Weights of a small GPT-style language model, trained from scratch on English Wikipedia: vocabulary 16384, attention and MLP in parallel.
Each number is 128 + 24 x the weight over the matrix's rms, rounded and kept within 0 to 255. Layers, rows and columns count from 0. Numbers have three digits each.

# layer 4 MLP gate, 1024x384, rms 0.128, rows 134-150, columns 128-255
111127109121126118169154128148146125181121146167084126124099117150107102123080119117125104152134116156115112131150126097087128126129117115121158109078127154135080136118146117118105138096143128089161166146102110106153154148158162169097139115104117094102110118144133181114154120159132135132130136105131149114106116152126109080087124149131150103117133114175116131129115151161070114130106
187097132140145146076110114126112174159195138129148130116077103136183093126119129131132107157153134164110128095150077158109107127108098172129113102128121130113099144150161123136125168141098118166126141096131132119123085115114144162151136160134132093106106152119120173125158133110133136113148131120063078117130142129149128146099088135161121133116131124115118112167074144151107116144092
128113104154145061116086131211154115134115149119135144148134143089125134141123088177117112134195132129108094150111158133136115144164115096096149116110177130127123103084087127133180171126125146109077101123159147079159141111130148159129132101110117064193132129079111117128125127109159074111107096118138173174144106105116103119120086144136161137150119069145122140097158151117147135143152
129085160121141142183088146101136115112154141140142160150118168135143116115109121112124109124118162111125094100155094164115091114118125137128109141141137130108114161134132129094141160126121134101141105145153101125091131128129140152150108117133126140157143151154106132150137153104127104096125142115117106126143111137137105146135143118142162160131164155140163169116128151163130124138170
148088152128112168136125138109110134157153169141157115149108113120137115114136115153137125134138123152144142176128101159142144139107127136121142121123131102134124099180166130111139114126083108081170085127123119110164116127153107119136152152132155111193138151101124134077112160159110116109098092132126117164136094109137106153114121163138170148126164159131135112126101105125121088094170
135095146111100116165095161121118154141153102080113160106144092082110148152104131160122065116118178186195150192102099120164102105115114132144158094147112146097127142127130092129129104125128119125109128107092158099141135102128173101095153118131138173152137127150106144103131109084114159124102098167100158073109141110113154117137123143131143162087137151141096125128131108133107118145104
120108126143108144088129083131172156110155128105131175126136088123123159136133114128150140136138135147145138117133126134152130122146132117150145174160116071124127130123109113129180105129138142119139140126120128103083149143124118148134142098109100095147152175099137135131118136119116117125125136152110101147124110098117104139084141153163097144140133111127088128110166104151074141126108
068062096132090121137156097118130080078120159121143121089126135116111122120124112143125123134087107116157139139147106093138135153150101169084141112146116123128179111143117162117140101189114137122145121099117110104081122121154124088117159120078092127116133113123159099107101122151119072150109128123173126087114111098150138157132152133122151176132166147170111189134159147104141150122095
158083121124120155116159117132112109123104106144091122077154155132096128128174150121124124146138124120137120128156128085125155158120134148161127109131149119126145159194112106121138093135104132135152101115145101129127122158125154115143143113109172117094130088107126119114137116136107176161154159163110110135139121162158135148132126143171107149129113155123171143183104091140130137095109
138159115148160148126183169112126137129122145120128118100159119130114109137111112140176135101154079127134117159137087110123166124136122118171162127138112114126152126117116172125094108124099128126138115190136131172133139136088124093145152111155104151143137146113125134102143119141136097127140130153114109165111105127103102125125126149121129153125130150105083137165156129149077127103130
136090137149108125080130133086101124132086106128131162156152151158125154091164082130117120107116128113137127111099152136073129139113163124159108151138147135117069146129146129111166114125107146144131097137110120122122100137132101140152089150118111122106151103117143135140104080130165134116148164124159126121106127092136113117095101174061087146125181108173081109097094123142126139144152
128152087121090126120082110169174179110132135116148164077145104128123117146123138158150122125115119129141140160114098119151128135119140119145113076118144119116113144093164115156117154143135143141128084109096150095116150113135133128188116080117141121131152114124124132113104119115144136149117154132149171164145160131105093133118132143119099142166119123124105131161135096141135169126154
138111114139110121091154115175128110077111125113109144099108100096101134130130159097106088128131124110185128132121129090092069133118143136126112113091140106111138134152074135124119139157161125130143083171089139151090086119115131146129144178145141095143098147079139112108147157073105113083135144107147143124165069115118081116128146104135149138110144119176110085128127121097165088114147
142128125130124116160163137115112121083119115157098153101133140076098128109112153103054111137154122159158116117123088131092101105085147123153110115103107084144087128124130124133133075132112117102150189143152103125141135148171088179083131137164133098152138115115104137140155136119147100158148162114127109155125139093093150145099094146121137127138128150125139182138100097155127085104151
097136104127135109125121104154135110143160137123154113096114100122145144133125137078090124121133178123113133128110159117040134086140115116147150127112125131127155097159074122142122121081095108117114162077158111095125133125128137124138161073130130126123089104120112110153092121116190176094150107154118140110137129096092135128157126150124122144068130114137127144134148122137120147090129
127105135187101134182091064158120179138151103140152160139147131173102091190101133156119095105114099094082095094145107159129103131136154144126122127139162068126110116111142156110132143139116126129115129131134128133147124138101117157152130156110117131152159117136179129125132115129176086105127148113115110120110180120137096141171138145107109129111124156091100142135104098139098105136159
114100089109133143106103099117098096170111133142113098156167135091117105096128113165108125135150121115117148135030129148150140114124127129101117108132148111106078155116152085132142124129153041125120098129152116106140131137174120144100093108116160097155138109095124147149135093094155099116173137127112151137125127089151125098127094140168128127134119111139127137126143136085075137110105
# layer 4 MLP up, 1024x384, rms 0.133, rows 134-150, columns 128-255
120149104114104104123163159132156150166128161095123148116126074128057113122086090135120139112122109156141130112106128136141111096121142143081110136133112135158126054143109138115102092123118106099175157166132124109086119092113117104100155126100102119140117092130109110122146119084121124084144143120183136146144129118096136114151130153127164083099092118103161103140106131127125119132056
119131185116146139108139122089087163172130156134116100157150177165117135118113118151143096130164100112115104144146116106144129127139136130151119147134149135163141106107132101157118161115126109151118132139126125126099096141146112080139140156115097105149166127134152083124124130140179132185144147149121092150116128137105130113107159093137154115128123169129133149103138137117132108162146
134106132133105145107148166064163128138150149148102141139120084145156119110125167105115125137122104164133129164118092157120117157092090094154079117149133088120076146137134140129126116159097107158095138089099161156135134086129086133124141078164154114113126143146133131130101151109168160122120116158114142148130129162116126127100103137154118090139152125096170160127088116132121135159156
122138119123114142104133164071138140140140128130122145143094162146107118125143153112095091145152141108128088136137122099112123108105129156143092127143134106189102145164101107168124107123109157142148125123100058175069136097127149138104164078144114134146121111130120151091132092162116117125125153153112126116096092125115132127098116139135151133139132167136155189085121159106136112145096
157132166143100140162135152147182112161177147160150121200145154099159110119105110084102130122132093151114119136141090133096110165133116136099082122141164145133124129149115117183136141122133132089089100075115119103152108125115137111100138104099120157099128065114157126118142112160128112117132130113171117077131140122109111135138128135126128146125120117139147147162140108127128169103111
104133161165133164157138127133102155098125152121102146152150124129116142180133147086121115113097120173121127112112145139126140115112106182127099152106136154153145128112166114102154134191179116129129124118111099123114145115131147115152137058172120109151148152146109127144159148115134139100140118074097114147140111146146095155159170128106090139097159134127120110088091130108098123086141
128084158167119169131147115113160105158087145129132127151147144116123112150124153177092142163150142136061137081082139127115153081084104125113113126133122138170122138121145137136146134111170156143105120165155132132107119151126116120110155123124146116078118114082118134120136171116133166131130100125165125114132125135142105177112145132123123151156135154115121128117143134095097153108129
190084159094133109089109104121096135142089169127139110114124090092126138137100143099108127128170158159131128114128097086165128120116145135115099132125072149155156106134100100117106112121093119093132143112147106109150137104104201143101132136143100108122105127123101110138148117179131117118133158117150148122140146121176156117153117077137137136133077136091139105118179139157131107088118
114109149100174143117123094099111109143123126115144171130112132157178113150132161141099070158103105165113133118077141145084104156119107088135119113112146154106160110130125116151112119135144125156089135148085139100144151139095145164082113178109142105120105101112130105135110133104115106138104122115144145126120102145126139174131129136096152093122156112132151148085141124123108153168155
138083108118098128133133093141130122121150147153133127135118154142137124097133158139163134126083092136152161111109141129133107099172134132141115079132127115127145153120111124095130142138121141121134143146146088129118151124120104179141111139126106130114128098083150130135132154145103118181124096152154105107112120162120100152108147115094179110112136153164131110128116122136142095142135
147175174131129139106180135130119126134128142103084156132138096120106143100124143107117149144115118129132096131138135111125121117139104175134140134110121142136127125130149131135123128073131101134136101116089087075093143117143088161133136122094140123127174116125090119156108100166097093148127086106146155162142128123138118117093127091167150124118116115111131112163135134130139122135119
089163098146166132121144138128134130121101082131149118142143126154120192121148146150120124156153157119115113158107105114139154133142121129141136124109078145164122107154123152176150114156131117124129169152169130091156113138165093097145120088127092137122102133156133147138145132166134122083159155153121172126146110146130087150118113120146131125144136150145113116094156113096123133089117
108137104170064136114148165090114127090091149111051075114133132152081114118126077150170167127157097125119092096141140137169091133130118114127119094105132130134108130159154132134123123115145152113117155078166137153116126097138173110114106122169137101155103128157162110139102204137089086118163143101174118102116137092151099088153153104142116154122148107133123143121129133150120115138109
094107113095087148133118121131100137135175133099151134104110116122175152119145124115083154107118168097162122151163116153128112116131097124087122145136128117130109092149113067100140099131141139153139183110155147149102108146156117134126152149169153103129131104124121124093070141113138064120129118103141118104146123123112129123104123149106154149109127132156143147132114126163157129137166
164103118122143157114123111177133142164092145160087125124130160103126150131086119117127114188107168156132160120120116159105087132132091180128137128144151147121131159118116160129133108115108177119150163105096133089162156133146107098140116131097110122125117098142100104126133130138114113073120148140130167137136116085145166143141138122128144119123116066086121150096118140141119165121104
107133105138141133091095071160138134154139177152085143117131131096176091151114104139110152155137090111170107089103107116120089166164120130077120103167091133109126117111130084161135104131177119083184111123122138133114118131108123120146164176153154113137147178130097114152182158108129124125097107114133110131115142125124138106120080142148090143142144124104130103153103106142123141153085
121102104156134113184144071156149129130084123181093087119098097115127157156085094175093078108158127109135117063093142123088146124146107152110106143139140125118118171091125157136109121065053086163126130097143119080142115161141111147139109102088152143131133123157100143109100140052118080140115136156126155117152165096119094113128106130189111061155103117117156109116121109114153143136094
# layer 4 MLP down (transposed), 1024x384, rms 0.123, rows 134-150, columns 128-255
154146094119145107181136112143151134114087165112114126084110135078143144132146121154091106190135087138133124087097160110134130103111148090097086137147165117152097119132100124078103090183124140124148125135143123136133114128129143125113141109118122119116132131170101109125149139144134190125104099141153097108090094085125132159144101085127167111086128132135145145129096141117174088158111
101102139098162108078125109110119130154149153111135108143075136167108118133114132131116156124127119122110077129128126118150086107090112155121109131126160098143151080123103147174120109139152098151135131164140154101136146097186156115166177166123109114143122138126116120118129092171126174119094077121148149112135159106117153126132116114115153134117121136139121162113105167153088114079146
140130156148138103093126097135132152165128159124098170166122128096130143145116105142105165137139103111132126138128120115130147124140102143108124112127169133125132139140117147126139123108118097089102114111113150134136099123129131114136117146097127130115117114098103255115157119119111078120172066149124162134113136092135110138102146126113079128132113126173142136124122139137115109147138
156126105094156094118134158064119120118115112127125143135125159144134096145135127146124141130146089091102112103098114126123106129133114137117124152128099117136141111106137098109131125110114146178113139100158123110121102103102125132142092101174150157134061154130166112098145130141138161142125119169135132095139083137129168175154113148138132129126096139057130119154131161117128108092140
129157120141129167198163139148123094168117117094120069104124116109143159136116104096132139120138138116143097119127135085085156123056160081189132149142164159160136152100189137136133119108156137145139150137090123138134117145078119201147120141125137131107109150149124148122134160137105141132105105131144143141130125144150128130110134138125143111138100123122126139159131123168131176114140
132138097139127123130134108097144140134147111173096202165098138126153152155151143108108173086103124112107133111113129141112115163130135159170116121080116122159154140137165110121144161176091115113128084134126125188091136163117125139092113125153104138145139110197131088125122141097115109137127179125135106136140118116149127155101163095136095104124083131099151145130172131069100083156133
096165140129133131122103134142159100147143120155128113133100107134147141120134107088115144147158119110137105138114094151145123153077141114107128134122161128162167097111121125140129130149109134136159161132139150134142108119148130134103147089117172153152110084134110037097145115102152107145118159120083128103109152165092096099097116082126118161155126135119130126152145157146151095143148
122171137126099117122092123122119135115102114143144127117125105122098132139161147149180132140142129146127123151120072166149129142120078111114113150127126124108150173128128128154140133135122078189167154123139152105138129137115136157167168129164161162163125139139116178131114099099134116121121156110160118140158106128115105125069070134133121109112115150103165136152046090110163132147134
157117150099142158120113119139123125118122090134159108136163103179096107132148131105073118130125113127171128146104153128128121112124097099113110121139132152112155119106151123100160139143100102113110183137148123134110126156136129126100106121116129169113078140143102149101096071084124077133177100139136088108086146130149152157123167143123085159121154150137135167142090135116118128098117
129121155144131146126103118152128166096158128111135110129128140138138156140155124107132162155117135109137119114121112096151140158117112118054132121113108171131114133120131129131115146130074135131123116147131148102136125108102141105120150105125120114125149136166140124166121114082119127101115172134131144147149061118168144147153117111139112166114116129101096080139149142127105134147138
126154153134119115104144124150122142151119128143108119168112125091121098141153115107146138167128141108129152146129108143124103094109092114152132159124097072138120136141103146139139112133118115117171143134103124159119124098092115077165163105117119153130106131132181128120188132160142145144134132114163131123121142150101145122169160086116115150129167116093167111152144118118143107143098
163138132114098118142119124150140145142124141122105152105119142129135121100129137082108100124104120123148159117147137105128145158131126138147163130148111145086169105131103102112130097154135142145086105141085125170127149104139144159127146126107089115085156115104116113128145123129133102161168134144125126114113103149094153143120158108100102101125127087103153151174134136122112136132097
136133097101119113097080102128083100134148117112118150114138157128178117141171145065127145124143131096150147123134142108093117189123122070114119081122159152157102134124148134128140143133131088162138113106126171158130139103116151165175130160052111162137136154152122047107114131165118096112130137130113142111132166123163131137129111112128116112095116091160108083170115164147147104152177
158163135095108137114129108140139131122144113129110149150156145113092165120173165129165116129120125121106125110117105102129091117083122136088118115105141132159112130110127140098135153096148118130089130111121129153120154116144129148107133133176125098134134115162143044119123099155117101166138130134139103125162097177099149133073098141106173151118157144134136092142094136118099105113142
152153134118138114137092151112131136135107112092130094123148135138142150132125116147120119132131146126132134107134148170106125106120142157165132091138132156145157137137110122139077114167141123091138109111137105109105113149104119118148115107134171121131109091144126126136161100138133125101137076144133084143126145120137163111044126151155160150128158160108150160115095108139118107127159
097132171172119123155118133128127118093174104114144083099142152100145142133127137103074121149104117125121098113136120148141145116119116153126141084193104106128111123143089106138112151101139113121095136156146110181127135109140114149091143158134128095155131147092138142137105088135134103150088108090094101119108116081165123145081148120140157099100133132132123132115178145126164151128111
099118126135131150151081116158093127134112090125107096156115148062167092131138123112128124135138130185065087118148136134112125134162137071165139142132105135145108153104131115102138163160129160132173131089136156145095146132136096174148156105109125130151109112112112049128106132115161147142104136108180125121139152123158110107122148125171119132125133120099117100128161128150135182111122